Weights of a small transformer language model: 34.7M parameters, learned positions.
Each number is 50 + 15 x the weight over the matrix's rms, rounded and kept within 0 to 99. Layers, rows and columns count from 0.

# layer 7 MLP down (transposed), 512x384, rms 0.0929, rows 483-495, columns 0-191
72 04 50 72 53 19 34 51 34 53 61 49 33 51 59 48 48 61 50 53 30 88 68 17 55 49 52 51 46 82 87 39 50 27 55 30 69 24 51 64 55 34 50 51 34 63 42 49 54 79 28 32 37 48 72 62 43 48 31 36 50 31 62 28 43 50 76 64 42 61 63 32 58 46 67 63 30 63 28 76 42 32 67 47 54 20 65 65 24 46 60 64 60 67 31 47 53 56 19 58 39 28 45 34 61 62 76 46 38 45 10 70 80 61 41 47 26 46 49 46 45 82 44 58 63 64 50 49 51 66 21 40 41 29 40 07 57 61 44 44 62 44 40 56 53 95 56 48 61 82 18 47 85 62 53 34 54 59 54 49 45 53 63 54 91 45 75 30 57 52 45 34 53 50 43 48 36 75 63 72 57 72 47 03 80 55 74 67 39 54 55 46
66 53 62 33 42 26 46 49 45 55 30 55 19 63 64 63 49 65 49 45 62 65 49 67 55 65 82 64 39 31 52 41 37 69 53 21 67 55 50 35 61 53 50 57 52 53 37 47 53 44 49 64 54 47 59 26 28 62 51 43 56 72 67 33 70 55 81 71 56 68 49 55 41 44 65 65 32 20 75 61 31 47 53 65 62 47 64 35 46 69 41 60 52 30 27 40 22 24 57 49 68 70 43 60 53 43 46 62 48 55 30 38 42 40 52 45 42 59 34 53 67 51 35 70 66 31 79 59 29 66 46 62 58 48 58 59 45 53 44 71 52 90 62 51 61 17 59 30 67 14 46 55 41 32 63 44 74 38 46 73 51 38 54 57 72 44 42 71 57 40 52 60 27 44 57 47 34 19 54 42 34 40 63 34 42 63 64 45 35 72 40 74
24 62 40 64 69 48 47 68 55 49 46 63 51 68 23 63 62 29 44 42 84 37 46 86 53 37 36 17 91 31 56 51 49 47 40 57 32 59 38 62 49 74 40 63 47 46 34 64 43 52 22 82 46 72 43 43 55 38 77 44 15 42 60 49 43 57 55 28 41 58 49 42 78 43 80 55 36 92 66 40 67 64 42 40 42 19 74 68 47 72 21 46 59 67 47 47 76 53 86 67 53 63 60 38 51 46 56 61 37 62 52 52 49 45 51 60 62 56 36 38 37 56 58 50 15 56 19 70 60 50 33 72 38 38 40 49 57 40 62 47 41 42 89 27 42 45 69 46 39 64 55 61 18 33 25 56 71 45 73 43 58 51 49 39 93 47 74 44 59 39 55 64 43 46 46 19 53 33 54 32 62 38 40 36 40 53 39 60 55 59 80 58
47 27 58 54 57 44 49 62 48 74 58 68 49 61 75 53 36 60 46 26 53 67 51 44 34 76 72 58 24 23 43 50 41 71 30 54 44 48 55 41 33 56 63 56 65 52 26 54 29 53 39 50 39 59 40 34 60 67 28 54 61 24 46 54 46 08 59 67 53 40 66 79 42 61 42 58 42 34 53 59 37 67 41 35 51 85 38 56 53 61 49 62 55 36 76 46 16 65 50 63 70 43 37 38 50 53 35 41 32 47 66 46 63 56 31 71 75 62 57 69 42 38 49 42 54 29 57 79 36 54 49 62 46 73 61 72 45 33 50 95 44 51 50 73 61 53 40 66 28 38 53 46 66 37 34 57 56 37 57 44 43 64 62 52 59 63 32 48 80 15 54 52 38 41 45 76 45 42 29 74 45 52 58 31 29 68 58 22 46 96 52 52
44 62 62 61 71 60 52 49 41 52 42 59 83 49 54 43 36 61 37 57 74 47 30 30 55 54 40 16 51 49 38 52 45 62 43 70 72 58 34 15 44 37 45 50 45 37 54 29 57 45 65 55 55 71 60 60 40 51 69 37 61 34 26 24 38 57 51 73 67 60 44 90 39 71 64 59 54 51 63 42 58 39 51 56 51 29 45 32 43 45 50 52 41 36 55 40 54 34 45 75 59 21 64 54 53 60 88 38 51 69 58 23 56 65 32 59 63 51 53 67 74 58 49 47 48 70 57 59 56 66 88 46 64 49 62 54 12 33 38 62 59 31 46 47 60 52 56 49 63 35 34 60 57 67 52 38 13 35 60 60 77 55 23 68 59 62 38 36 49 35 81 59 50 49 46 57 53 43 60 75 54 55 83 46 15 51 47 89 31 35 55 16
76 60 73 60 54 48 38 24 50 36 37 68 74 73 70 38 51 37 57 39 55 57 49 38 58 51 56 25 51 44 49 64 42 51 67 67 49 60 52 39 07 83 38 51 64 39 50 58 65 09 51 66 34 77 28 84 51 49 64 66 65 59 42 34 42 69 38 50 20 27 26 32 47 60 53 64 53 41 46 41 14 73 21 53 79 22 53 62 54 61 45 44 58 30 63 61 33 33 59 47 63 58 46 48 56 50 46 49 63 45 63 50 76 66 53 39 51 58 31 41 43 60 80 46 52 45 62 42 59 45 69 38 59 49 29 63 62 25 59 45 58 50 18 51 65 69 60 53 50 52 41 64 18 61 25 29 30 52 34 56 39 54 54 40 24 70 54 63 81 28 33 62 66 38 66 63 54 44 37 25 43 40 63 56 77 54 48 82 50 37 57 26
12 58 43 56 58 43 25 63 40 67 34 04 16 85 74 48 18 41 27 08 28 43 61 57 55 52 26 55 71 64 67 31 35 51 50 64 31 28 35 54 31 50 21 34 70 40 33 69 09 39 16 52 96 22 52 64 11 41 63 69 46 52 56 40 47 35 54 45 88 62 47 72 56 51 52 36 52 50 57 52 62 56 48 51 61 43 48 52 57 50 43 67 62 43 50 82 57 68 47 78 58 26 27 58 63 63 45 49 35 39 60 74 65 66 48 61 61 41 54 48 39 84 62 58 60 52 29 72 59 45 50 29 65 31 31 40 49 59 29 40 33 55 38 57 64 41 59 56 59 40 39 60 35 64 74 63 66 50 36 37 61 59 73 44 21 33 42 64 59 81 41 64 66 48 71 54 59 34 61 37 55 35 50 56 81 60 23 64 40 50 51 31
44 55 50 40 58 38 41 33 89 56 37 33 65 40 71 49 61 40 81 59 68 48 59 53 71 83 38 34 44 84 42 52 82 70 48 43 57 54 46 49 46 72 43 66 71 34 61 66 61 15 53 37 62 30 40 42 35 56 49 91 50 39 48 69 63 78 47 26 37 61 71 71 65 46 29 31 53 47 60 42 63 29 29 73 50 52 61 46 53 51 47 46 67 46 65 78 58 43 40 56 61 62 32 50 48 28 51 66 43 39 60 30 44 52 15 27 43 68 54 58 64 62 45 50 41 37 38 62 64 42 40 47 32 77 37 50 59 58 88 70 65 47 67 53 39 52 42 51 38 35 44 27 20 70 65 54 33 53 54 56 44 91 61 57 36 35 62 71 46 60 48 60 72 66 50 37 58 48 52 50 75 52 37 37 66 36 86 99 69 38 26 46
48 52 64 52 57 40 60 67 76 41 59 39 63 36 84 39 50 90 31 51 41 50 52 57 48 37 44 41 67 31 81 18 34 48 46 51 53 59 69 63 53 67 38 40 48 54 51 37 53 36 37 23 56 56 00 43 46 40 42 70 61 68 53 41 42 46 42 52 36 64 70 69 53 38 47 26 47 54 51 39 49 54 16 45 52 48 59 56 48 44 44 38 78 60 67 76 43 48 37 41 72 68 48 19 35 48 32 40 66 47 24 49 80 36 48 53 60 78 56 20 44 70 38 64 24 52 41 33 35 51 71 41 13 16 60 41 60 47 65 44 67 60 35 51 51 30 48 56 27 59 54 43 25 50 64 56 34 56 36 48 29 64 43 22 44 64 43 35 24 67 25 57 66 56 52 22 64 53 58 49 36 61 74 65 50 37 59 51 67 61 34 64
32 34 71 48 60 38 23 55 74 47 46 75 36 38 83 52 54 71 60 45 63 63 35 26 70 69 74 49 53 65 46 53 51 40 77 62 39 50 24 35 35 09 66 49 45 38 54 61 43 43 42 40 38 29 32 30 38 35 51 42 41 47 30 36 31 67 57 79 53 45 56 33 37 59 58 62 40 57 52 82 74 33 41 55 52 41 35 52 45 34 54 90 45 73 43 27 61 47 46 72 30 45 28 65 45 28 44 41 48 69 41 27 49 55 43 49 36 34 46 71 50 35 29 48 44 55 47 74 41 47 56 48 74 39 54 42 41 47 54 48 63 44 58 47 67 56 59 47 50 47 49 55 60 20 37 52 62 74 52 28 38 35 47 46 68 52 55 31 00 55 58 50 61 42 67 50 56 86 47 36 49 60 55 63 22 38 35 34 36 52 64 21
46 58 58 56 49 65 51 43 61 63 54 65 59 48 45 49 21 53 52 19 54 29 54 29 39 42 57 54 37 45 60 60 48 44 37 50 58 59 53 67 41 39 76 41 54 62 47 38 63 38 26 34 19 37 56 74 45 34 70 33 72 56 46 54 39 68 66 42 54 53 48 52 38 51 29 70 65 30 56 31 41 57 40 46 50 34 55 42 23 44 32 57 66 34 26 56 32 42 59 32 48 37 46 57 50 37 51 68 32 66 92 44 57 66 50 47 69 48 65 27 50 31 63 38 33 76 41 39 68 47 52 45 45 27 37 40 43 58 39 49 49 35 49 56 69 53 73 53 41 51 32 32 36 61 29 32 43 52 54 34 64 39 37 50 49 53 69 43 75 71 47 65 53 71 37 55 29 52 52 48 32 72 85 33 34 71 58 25 71 68 70 56
67 75 35 54 56 59 47 42 50 53 29 48 58 33 53 50 40 55 68 49 38 74 31 54 47 30 46 49 48 59 44 76 54 43 72 35 45 47 74 68 72 43 36 51 58 41 76 30 63 47 24 31 62 04 32 62 32 76 37 46 36 52 72 42 57 81 50 48 49 51 63 67 13 60 45 44 27 42 58 32 60 51 50 29 49 56 40 29 62 27 62 55 42 49 81 56 84 29 42 59 26 66 09 38 47 35 53 47 42 47 51 57 34 58 46 50 16 48 64 29 57 28 55 66 47 26 48 50 21 55 47 73 49 50 55 61 52 64 71 26 66 29 48 29 53 24 30 35 41 66 43 55 37 45 24 47 30 33 62 39 64 47 36 69 42 42 41 57 15 31 29 53 60 65 47 57 55 56 48 60 53 81 51 57 52 26 24 79 56 37 33 32
19 42 51 63 64 24 56 62 44 47 51 53 29 11 41 47 66 32 21 57 43 70 36 69 32 60 56 58 64 59 24 60 65 47 56 49 55 40 57 54 26 55 75 36 54 34 41 70 64 48 42 52 67 63 41 71 35 55 66 65 58 38 54 51 72 48 41 50 64 52 37 56 78 41 55 50 45 47 57 99 81 61 21 63 16 35 49 32 35 61 38 37 80 54 32 52 59 57 45 47 67 47 48 52 66 61 46 56 37 64 63 47 67 66 51 45 50 50 21 58 04 44 34 64 73 52 44 70 42 49 48 64 58 22 68 22 51 82 42 54 76 66 33 36 73 34 55 71 39 10 54 59 13 82 39 54 53 34 44 25 38 48 55 55 66 45 58 60 51 74 61 75 50 40 80 48 43 39 64 55 69 45 45 68 55 64 20 48 73 78 53 52
# layer 7 MLP gate, 512x384, rms 0.0916, rows 484-495, columns 0-191
33 59 71 26 47 49 84 32 60 42 34 64 61 32 41 42 48 70 85 71 43 82 35 11 33 63 41 68 44 65 74 56 51 60 62 74 72 73 50 36 39 50 57 58 56 52 52 52 27 48 25 60 42 45 70 37 48 53 56 67 68 45 40 52 49 54 27 48 61 59 49 68 50 19 59 78 62 55 75 38 74 67 73 54 27 42 81 38 64 28 29 62 74 47 79 43 43 67 49 75 43 44 32 60 31 63 32 58 62 61 26 66 29 40 69 51 00 42 73 39 35 35 53 61 64 53 29 50 43 44 42 48 44 59 61 35 64 64 54 30 53 64 42 05 71 49 40 64 44 40 50 43 47 30 44 56 43 44 42 24 40 70 51 37 62 28 64 37 28 53 72 58 58 38 48 42 33 51 64 46 63 50 55 62 66 50 34 66 38 40 71 46
50 55 34 37 27 48 58 26 53 84 60 31 45 38 58 40 20 58 59 39 66 59 74 36 63 41 48 36 36 43 60 55 52 43 62 70 63 30 47 50 47 45 26 72 58 68 35 40 50 39 50 57 41 54 74 48 53 34 59 88 31 81 39 55 54 58 66 43 61 45 40 66 54 52 61 35 43 41 57 34 13 56 64 46 29 64 43 40 64 50 40 79 76 50 35 77 47 68 47 62 37 63 51 47 60 34 36 30 62 49 42 57 47 42 45 64 45 43 35 38 72 74 42 19 57 39 14 60 71 39 83 44 29 89 39 34 24 47 62 90 60 70 52 41 29 53 55 08 60 32 43 57 68 57 52 60 49 77 53 29 63 70 66 63 60 38 58 37 62 51 56 68 39 48 63 55 77 20 45 61 61 45 64 39 49 57 53 29 67 46 49 83
71 56 86 51 55 48 27 66 24 75 68 33 51 46 33 40 29 55 62 29 29 51 47 62 43 54 23 45 41 52 64 51 45 46 37 61 54 41 60 42 79 48 45 64 38 68 00 39 61 50 66 39 38 46 35 34 53 32 29 32 48 42 52 60 74 53 41 59 51 64 62 52 59 64 45 40 62 49 57 46 55 44 71 45 59 46 29 42 37 38 46 44 25 58 50 68 24 78 26 74 47 56 75 65 51 39 38 43 84 50 50 50 54 67 50 68 44 18 52 62 74 34 54 78 71 35 47 40 66 29 42 45 57 45 42 23 63 63 39 48 56 45 51 78 54 47 50 37 59 38 30 47 49 54 51 59 53 42 73 34 43 57 35 57 56 39 58 52 57 40 60 71 55 03 47 73 40 43 56 68 46 59 30 34 29 31 36 32 41 72 92 73
66 70 35 73 49 57 33 26 46 48 31 52 59 49 53 43 90 54 51 37 63 71 55 54 57 54 70 50 52 50 36 42 57 54 49 50 26 56 33 31 25 44 49 47 58 20 50 73 63 23 65 51 76 30 60 65 43 46 60 49 25 55 37 69 51 48 57 49 69 30 55 50 71 38 41 30 42 33 54 56 51 69 38 48 39 41 50 41 28 31 47 70 40 46 48 86 49 45 77 53 53 59 38 70 57 72 34 54 52 34 51 47 29 66 36 49 33 46 47 31 71 40 51 61 48 53 34 45 28 57 35 38 42 38 50 44 38 29 40 32 49 41 64 61 39 61 65 48 71 19 53 67 46 51 44 45 62 48 48 39 46 51 70 45 49 40 88 57 47 48 56 49 76 38 50 46 40 55 59 60 37 43 38 38 30 53 51 47 38 44 52 71
15 57 58 53 49 75 61 54 42 54 67 47 56 53 43 49 53 55 39 59 73 49 44 55 76 43 32 37 33 60 39 06 58 80 45 57 38 68 54 51 32 46 47 25 33 39 58 42 44 49 56 47 55 53 57 34 30 74 51 38 54 60 36 54 80 22 59 52 53 71 57 63 51 56 62 47 40 61 38 43 67 24 75 46 42 71 15 40 33 49 61 59 23 37 41 22 48 30 50 46 18 46 68 59 30 51 62 49 51 60 67 45 49 48 34 62 40 16 47 74 12 23 71 29 80 24 41 61 48 33 41 56 34 22 65 56 58 34 30 61 29 60 64 46 43 52 22 48 34 61 47 56 40 43 53 41 36 41 49 62 69 55 52 60 52 02 34 43 64 63 39 44 47 26 69 38 54 40 60 46 86 59 23 51 55 64 60 47 71 75 69 38
47 56 24 38 48 38 66 58 52 38 56 38 21 58 48 61 72 54 61 50 74 43 52 87 51 65 55 38 50 42 36 53 29 73 56 54 40 27 51 69 37 23 30 30 72 75 71 76 34 39 46 70 32 52 61 26 19 51 65 49 40 20 70 37 77 50 18 42 60 36 53 50 39 67 20 54 59 65 44 37 38 32 50 53 29 52 73 39 28 59 76 54 36 51 63 40 34 25 50 56 42 54 67 34 30 39 46 64 48 72 40 76 55 42 77 49 29 61 65 54 43 49 32 46 62 66 48 72 74 34 77 28 56 55 77 64 40 86 46 70 23 41 46 06 39 79 24 14 52 63 53 67 56 56 25 77 54 48 60 58 50 31 39 40 48 42 60 50 58 60 50 63 67 66 26 70 27 40 43 48 23 35 57 57 66 58 24 30 43 50 36 71
45 61 33 44 27 52 57 59 41 45 38 57 50 42 65 39 46 53 45 60 40 53 43 41 32 33 56 42 37 64 54 46 49 53 43 38 68 57 55 53 47 55 67 63 70 58 43 41 26 16 27 70 44 68 56 46 48 42 53 43 53 66 56 40 32 45 58 19 33 13 39 52 53 40 51 44 56 42 73 73 56 53 41 45 45 50 36 46 31 35 61 33 40 46 59 39 58 41 43 21 52 44 38 75 26 51 60 35 39 47 49 36 44 50 55 45 71 72 76 29 48 44 41 22 64 52 61 69 50 33 40 57 34 23 55 31 64 67 47 71 34 14 52 36 59 48 37 29 41 53 38 51 42 34 72 64 51 70 37 51 71 64 31 43 32 43 44 53 42 53 38 61 56 46 42 50 51 30 53 58 46 44 53 46 31 61 44 44 61 52 47 54
55 56 53 33 42 59 34 56 48 75 53 29 55 45 66 73 45 27 54 64 69 62 71 33 41 59 35 44 43 29 40 18 49 42 49 19 69 70 60 57 52 60 46 50 47 66 60 35 38 18 59 31 57 48 51 29 39 35 42 60 45 33 35 57 39 35 46 52 22 78 36 59 30 45 55 54 55 53 58 41 60 43 44 15 67 32 86 38 39 71 22 36 61 57 54 56 61 52 45 44 55 60 74 33 51 38 31 61 42 52 54 64 78 77 28 31 56 50 57 58 53 74 66 45 71 85 49 30 79 11 65 51 77 57 44 37 75 22 62 27 46 47 48 67 50 31 35 39 68 53 50 21 39 46 79 16 56 75 69 40 49 72 45 80 66 42 24 51 48 04 49 72 68 65 42 39 39 50 31 67 59 50 30 60 47 69 33 41 45 55 48 42
78 46 34 51 29 64 61 44 48 26 73 32 43 66 43 48 49 37 44 54 49 29 36 34 39 34 34 40 67 42 47 76 65 61 40 31 58 53 71 49 59 45 61 47 61 62 42 28 53 24 41 59 51 52 59 41 60 48 55 69 43 51 74 47 46 50 43 39 51 64 32 61 43 38 34 20 51 41 40 48 28 61 56 44 57 58 88 70 46 40 37 33 39 48 44 45 28 68 66 45 58 79 44 17 45 65 59 60 67 38 51 55 46 52 60 36 46 59 61 47 42 56 62 81 64 48 21 53 64 36 52 35 20 32 47 44 63 49 44 54 44 47 67 37 49 74 42 37 44 60 45 57 42 43 70 71 60 48 41 47 65 51 50 39 38 36 41 60 74 86 45 47 61 30 39 32 43 30 32 64 42 36 43 48 66 49 50 28 71 57 48 75
56 67 61 49 72 41 54 43 42 52 80 60 45 36 31 38 45 68 67 58 18 57 47 47 20 55 37 48 75 51 59 72 46 68 45 44 40 16 54 57 28 42 42 50 40 44 55 45 53 70 61 33 68 60 26 45 35 41 36 17 65 55 57 67 35 09 55 27 58 48 60 37 46 45 38 43 60 41 47 69 56 38 71 37 41 56 56 69 67 51 48 53 47 59 21 39 37 57 72 52 33 52 47 81 31 37 27 55 59 40 45 58 34 51 67 66 57 39 72 54 45 50 55 38 49 44 35 55 36 60 44 23 31 38 70 62 46 41 74 38 73 52 61 69 42 50 64 68 49 40 37 58 52 62 40 58 64 69 56 59 33 66 41 51 49 52 65 76 51 44 50 69 81 30 61 38 51 31 49 49 54 38 58 60 56 52 45 48 63 57 22 57
54 46 58 55 34 38 38 63 49 41 76 57 43 44 42 42 56 50 57 73 28 67 68 43 56 69 55 39 69 44 68 30 61 31 24 58 31 42 51 44 65 52 65 43 61 50 34 76 46 76 70 63 69 89 79 73 84 63 42 26 32 52 64 48 43 63 40 67 53 42 60 42 62 47 42 18 55 61 31 53 20 35 64 63 27 52 47 67 39 46 48 73 41 60 35 46 67 58 37 45 70 52 81 58 72 58 36 40 58 49 64 46 62 29 54 51 57 40 56 34 34 46 52 74 55 45 68 43 54 29 26 69 45 47 08 65 43 71 65 71 35 56 60 42 68 39 42 82 77 64 45 31 43 41 36 43 42 32 28 48 50 62 81 38 48 40 20 61 25 49 74 52 47 40 58 70 31 29 25 33 47 52 46 56 37 63 49 13 59 50 39 33
52 52 74 61 66 35 45 53 36 71 77 42 64 36 39 61 79 48 84 50 42 80 38 24 29 35 46 29 64 44 52 53 72 75 30 67 78 79 50 47 46 19 63 04 66 44 43 56 42 68 52 51 49 28 33 69 43 57 36 55 28 46 48 47 51 48 55 53 52 46 47 38 39 41 62 75 33 33 67 48 52 57 63 61 63 72 73 31 23 52 41 23 64 48 38 68 40 38 47 31 38 58 56 12 51 65 56 29 49 65 69 56 41 26 76 51 53 45 44 43 36 55 48 41 46 63 49 23 34 94 38 64 27 46 51 42 47 49 36 62 29 33 36 63 81 31 59 81 35 36 71 21 64 61 60 73 62 59 32 20 54 49 49 57 81 51 59 23 37 45 38 34 37 46 72 42 32 60 44 56 59 14 56 62 65 59 51 43 70 36 38 40
# layer 7 MLP up, 512x384, rms 0.0963, rows 484-495, columns 0-191
50 48 39 29 43 50 70 45 60 55 49 61 38 24 47 46 63 48 56 68 44 67 61 16 28 04 51 18 39 53 48 40 73 70 71 57 63 48 52 56 40 43 56 77 46 56 59 55 63 53 44 51 49 34 43 37 50 68 60 58 39 76 26 57 47 25 55 50 54 60 47 55 36 49 71 59 58 60 51 44 57 38 43 48 70 46 53 52 71 74 67 29 60 39 69 81 64 71 99 72 81 50 18 74 14 65 57 27 24 39 50 44 61 41 38 29 62 54 65 56 41 69 13 58 43 34 51 58 34 60 66 48 63 24 14 48 57 35 56 14 87 43 35 46 61 55 78 47 45 46 52 50 85 52 64 46 68 65 40 33 35 49 38 70 55 54 79 25 43 53 63 31 56 23 40 37 42 48 30 66 80 60 55 27 48 57 52 31 27 50 50 76
64 46 58 26 60 64 75 69 27 44 56 68 48 49 55 56 59 45 62 50 41 62 49 26 53 63 43 45 42 44 31 32 54 36 38 53 46 33 63 42 68 66 67 44 59 37 70 75 68 56 59 62 59 48 46 43 47 66 44 32 73 67 64 47 39 76 67 40 39 76 43 70 56 46 58 36 93 49 40 60 37 56 56 39 65 28 60 60 51 55 55 60 45 51 70 65 35 31 54 44 39 62 59 58 44 55 64 50 54 35 56 26 42 46 34 60 68 52 44 44 52 60 32 31 69 41 73 33 26 38 51 68 31 51 53 55 43 28 55 75 75 60 11 37 40 63 39 92 56 52 37 66 43 47 56 49 41 75 47 50 38 46 74 68 09 54 47 54 53 57 55 42 56 61 27 40 35 43 42 51 40 76 78 25 65 35 34 27 23 48 50 52
61 53 55 78 62 53 53 50 53 42 54 34 50 47 40 57 65 40 51 52 27 21 68 41 49 63 51 71 70 36 45 58 30 44 41 52 30 61 51 44 43 34 57 42 34 70 41 43 70 19 53 25 24 56 51 33 56 47 64 42 59 43 43 66 71 45 44 44 53 54 30 33 32 46 82 15 57 73 39 37 32 56 58 57 39 44 40 57 13 44 25 43 16 24 59 47 42 48 36 40 57 37 37 38 65 37 49 42 63 44 64 34 99 40 50 09 53 67 39 56 61 56 72 83 71 36 75 49 65 45 43 52 40 62 35 68 73 64 54 54 40 54 92 64 55 62 49 64 50 54 24 58 41 49 77 50 37 30 78 39 47 62 27 59 22 51 66 46 50 70 40 62 55 30 63 41 51 39 61 75 44 30 47 47 46 54 38 07 60 43 70 47
73 52 28 50 71 50 56 59 45 53 49 48 49 36 41 61 58 56 45 50 58 66 31 74 80 60 61 46 75 34 62 79 55 39 55 51 43 52 44 62 51 49 68 46 44 57 43 28 34 65 69 70 62 70 44 46 34 33 68 48 70 54 71 50 54 40 31 59 42 43 41 36 61 37 59 74 47 33 64 26 48 48 44 48 45 42 51 46 60 60 64 56 63 55 65 49 60 61 39 38 51 52 34 43 52 63 45 29 36 57 59 51 26 21 26 45 62 61 67 88 29 33 50 56 57 60 46 26 58 55 49 46 40 43 70 89 49 75 50 60 67 45 47 42 47 37 51 34 44 72 50 41 57 42 56 38 47 46 45 36 55 31 30 74 55 36 52 30 47 28 41 78 59 49 35 24 50 46 52 57 65 68 43 67 40 47 56 59 45 48 61 32
99 60 54 59 53 49 54 46 61 59 28 76 53 60 41 47 74 47 40 59 41 37 39 75 43 53 27 76 45 35 44 43 54 40 57 36 53 36 50 44 46 63 75 35 54 61 57 48 50 36 52 46 31 63 22 71 62 43 64 47 58 32 21 60 16 70 42 43 32 55 42 60 44 54 60 68 62 56 41 48 57 62 57 82 69 11 47 65 53 14 45 51 81 40 26 69 51 46 72 57 81 46 40 42 78 37 55 48 51 43 32 50 34 81 39 53 41 66 51 36 51 58 48 48 47 55 69 55 61 30 27 39 56 32 32 66 59 64 56 52 67 58 39 68 67 66 33 42 56 48 39 62 69 63 32 29 56 51 42 42 32 36 42 43 57 69 52 39 38 31 61 53 63 49 46 53 28 31 58 66 65 49 44 72 34 36 47 61 56 44 48 79
59 54 43 73 37 48 51 60 68 66 67 34 61 28 70 66 01 39 45 54 32 57 37 29 49 32 49 56 50 60 31 52 24 60 44 25 54 26 36 35 59 63 32 46 39 51 36 27 06 49 32 55 34 75 59 44 69 73 54 36 63 86 48 53 38 20 77 23 39 22 57 51 40 51 52 31 57 43 77 41 52 73 84 39 45 62 51 40 28 31 10 39 46 32 49 36 50 58 37 76 64 46 67 34 74 27 59 15 52 11 33 09 52 40 63 30 22 81 39 65 78 61 50 54 50 53 53 35 49 59 42 71 42 30 36 54 92 68 76 42 75 49 60 73 47 31 46 40 37 31 24 42 60 49 48 40 55 66 47 39 49 44 62 42 47 43 00 34 65 24 29 42 23 32 79 25 46 33 72 30 62 31 64 45 56 36 52 32 45 39 68 49
54 41 55 40 67 65 50 40 40 46 52 74 56 55 49 78 71 56 67 52 60 36 25 34 20 47 15 38 49 45 52 27 40 47 40 38 64 50 41 65 63 65 51 51 48 56 32 68 64 18 64 16 52 39 44 54 42 41 39 60 61 72 32 51 70 62 57 45 50 64 48 61 62 72 70 82 38 59 61 52 31 50 60 38 49 43 59 37 60 65 60 60 59 50 68 29 39 51 42 45 65 66 32 36 44 40 69 42 47 32 54 48 65 40 43 52 70 57 48 59 29 55 45 40 47 66 41 55 64 74 53 32 53 55 85 49 73 49 50 53 41 29 75 44 57 46 56 25 35 33 45 51 31 48 56 60 80 36 45 45 47 45 58 65 64 48 53 36 42 46 51 70 51 31 74 58 50 38 59 73 51 40 42 46 39 43 30 29 61 57 39 63
53 73 58 64 63 46 56 34 57 52 51 58 61 51 31 45 64 59 38 27 57 49 62 75 41 60 64 49 46 52 65 42 44 39 27 54 59 67 75 16 51 58 46 44 44 08 52 31 32 70 46 63 75 48 31 69 74 48 47 58 53 23 36 62 69 40 52 86 29 46 41 54 43 68 65 54 43 45 47 65 57 73 42 25 41 46 30 23 51 52 59 68 47 54 80 34 78 58 61 50 62 45 33 32 46 65 67 52 46 59 37 52 29 70 54 63 41 42 57 59 62 44 25 51 35 42 67 61 50 48 27 46 35 51 37 43 34 40 50 56 37 57 57 42 59 56 53 46 32 61 43 44 49 74 52 55 70 25 39 37 40 51 51 52 57 43 55 39 28 65 55 46 34 54 35 63 49 49 65 29 35 60 36 63 48 53 45 33 25 53 29 30
61 31 63 48 36 55 41 61 32 65 49 62 55 40 41 38 39 67 24 47 38 35 39 52 35 17 42 28 44 55 33 69 58 37 68 36 72 52 40 63 74 71 60 39 49 63 51 65 48 48 59 51 17 56 28 54 70 67 44 42 31 65 57 34 45 52 56 44 49 44 78 51 63 56 62 67 59 57 50 41 49 73 52 58 52 46 48 36 69 98 16 41 60 64 44 47 37 41 22 44 53 43 52 53 71 70 45 63 43 49 62 42 49 50 55 46 76 64 18 22 57 53 56 10 30 38 51 51 65 60 74 43 72 57 32 27 40 59 58 50 38 49 33 59 55 52 38 55 66 71 65 58 30 45 38 64 51 43 40 57 63 93 35 57 33 34 52 75 71 44 57 44 46 77 47 45 28 38 46 42 31 40 31 55 50 24 59 20 61 59 38 61
46 61 42 59 40 53 57 27 19 41 57 67 22 37 43 45 53 61 70 54 44 37 66 45 51 53 63 44 33 56 78 58 61 78 43 53 38 02 56 20 49 45 46 44 32 55 53 45 55 54 65 65 51 53 47 45 43 44 36 30 63 42 43 63 34 41 64 95 45 59 50 46 78 45 34 56 43 78 46 56 55 57 66 43 69 69 59 71 51 69 51 51 67 73 45 34 42 46 84 44 42 73 67 58 53 26 65 67 46 58 45 47 53 86 29 73 65 44 65 60 60 62 32 23 48 40 35 66 49 29 59 39 45 22 54 47 48 34 53 40 43 53 46 47 47 51 41 70 51 39 63 55 47 40 60 54 66 44 76 29 52 60 63 43 53 59 59 61 44 55 55 51 78 39 50 11 51 51 59 68 53 19 39 45 53 40 39 56 38 38 53 55
56 31 41 76 25 66 43 58 43 25 55 81 13 53 35 49 24 69 30 45 57 64 62 32 02 74 60 51 57 28 83 56 37 33 57 51 63 34 40 82 58 56 39 38 72 47 36 53 62 44 78 41 34 59 47 64 62 45 61 51 39 68 51 31 42 79 35 51 79 73 42 33 54 49 44 50 46 71 43 48 62 53 34 85 55 55 49 37 57 81 33 86 38 44 30 49 19 42 26 69 84 41 67 52 50 59 54 50 45 64 75 26 56 62 45 34 53 33 51 45 39 81 37 47 47 37 48 30 47 46 37 47 75 56 40 71 14 53 26 60 63 89 52 52 60 24 72 00 57 43 23 72 41 32 47 34 73 46 43 52 46 68 30 41 52 34 40 47 63 52 65 35 78 46 73 46 56 42 45 63 71 56 27 36 42 75 56 74 20 50 09 59
29 24 45 22 55 69 73 70 38 54 44 77 50 51 44 65 54 56 32 30 68 57 56 60 44 35 75 65 36 23 18 39 70 50 67 36 23 53 77 47 49 60 34 45 63 47 31 51 55 55 56 60 60 66 64 47 60 39 59 45 89 03 41 72 58 58 22 53 46 54 61 40 70 21 34 18 49 69 28 78 40 49 19 61 33 62 38 45 45 57 58 40 68 67 44 37 44 44 27 52 81 39 36 61 45 52 27 77 99 67 55 56 42 64 28 66 50 98 43 43 79 64 47 34 46 54 37 45 68 39 52 62 48 60 58 52 32 40 61 32 61 18 65 42 33 31 32 20 55 06 74 42 55 46 84 82 62 11 52 62 21 63 47 54 36 46 91 49 65 70 54 47 59 36 22 58 35 35 63 51 72 63 26 46 18 51 53 49 19 46 51 86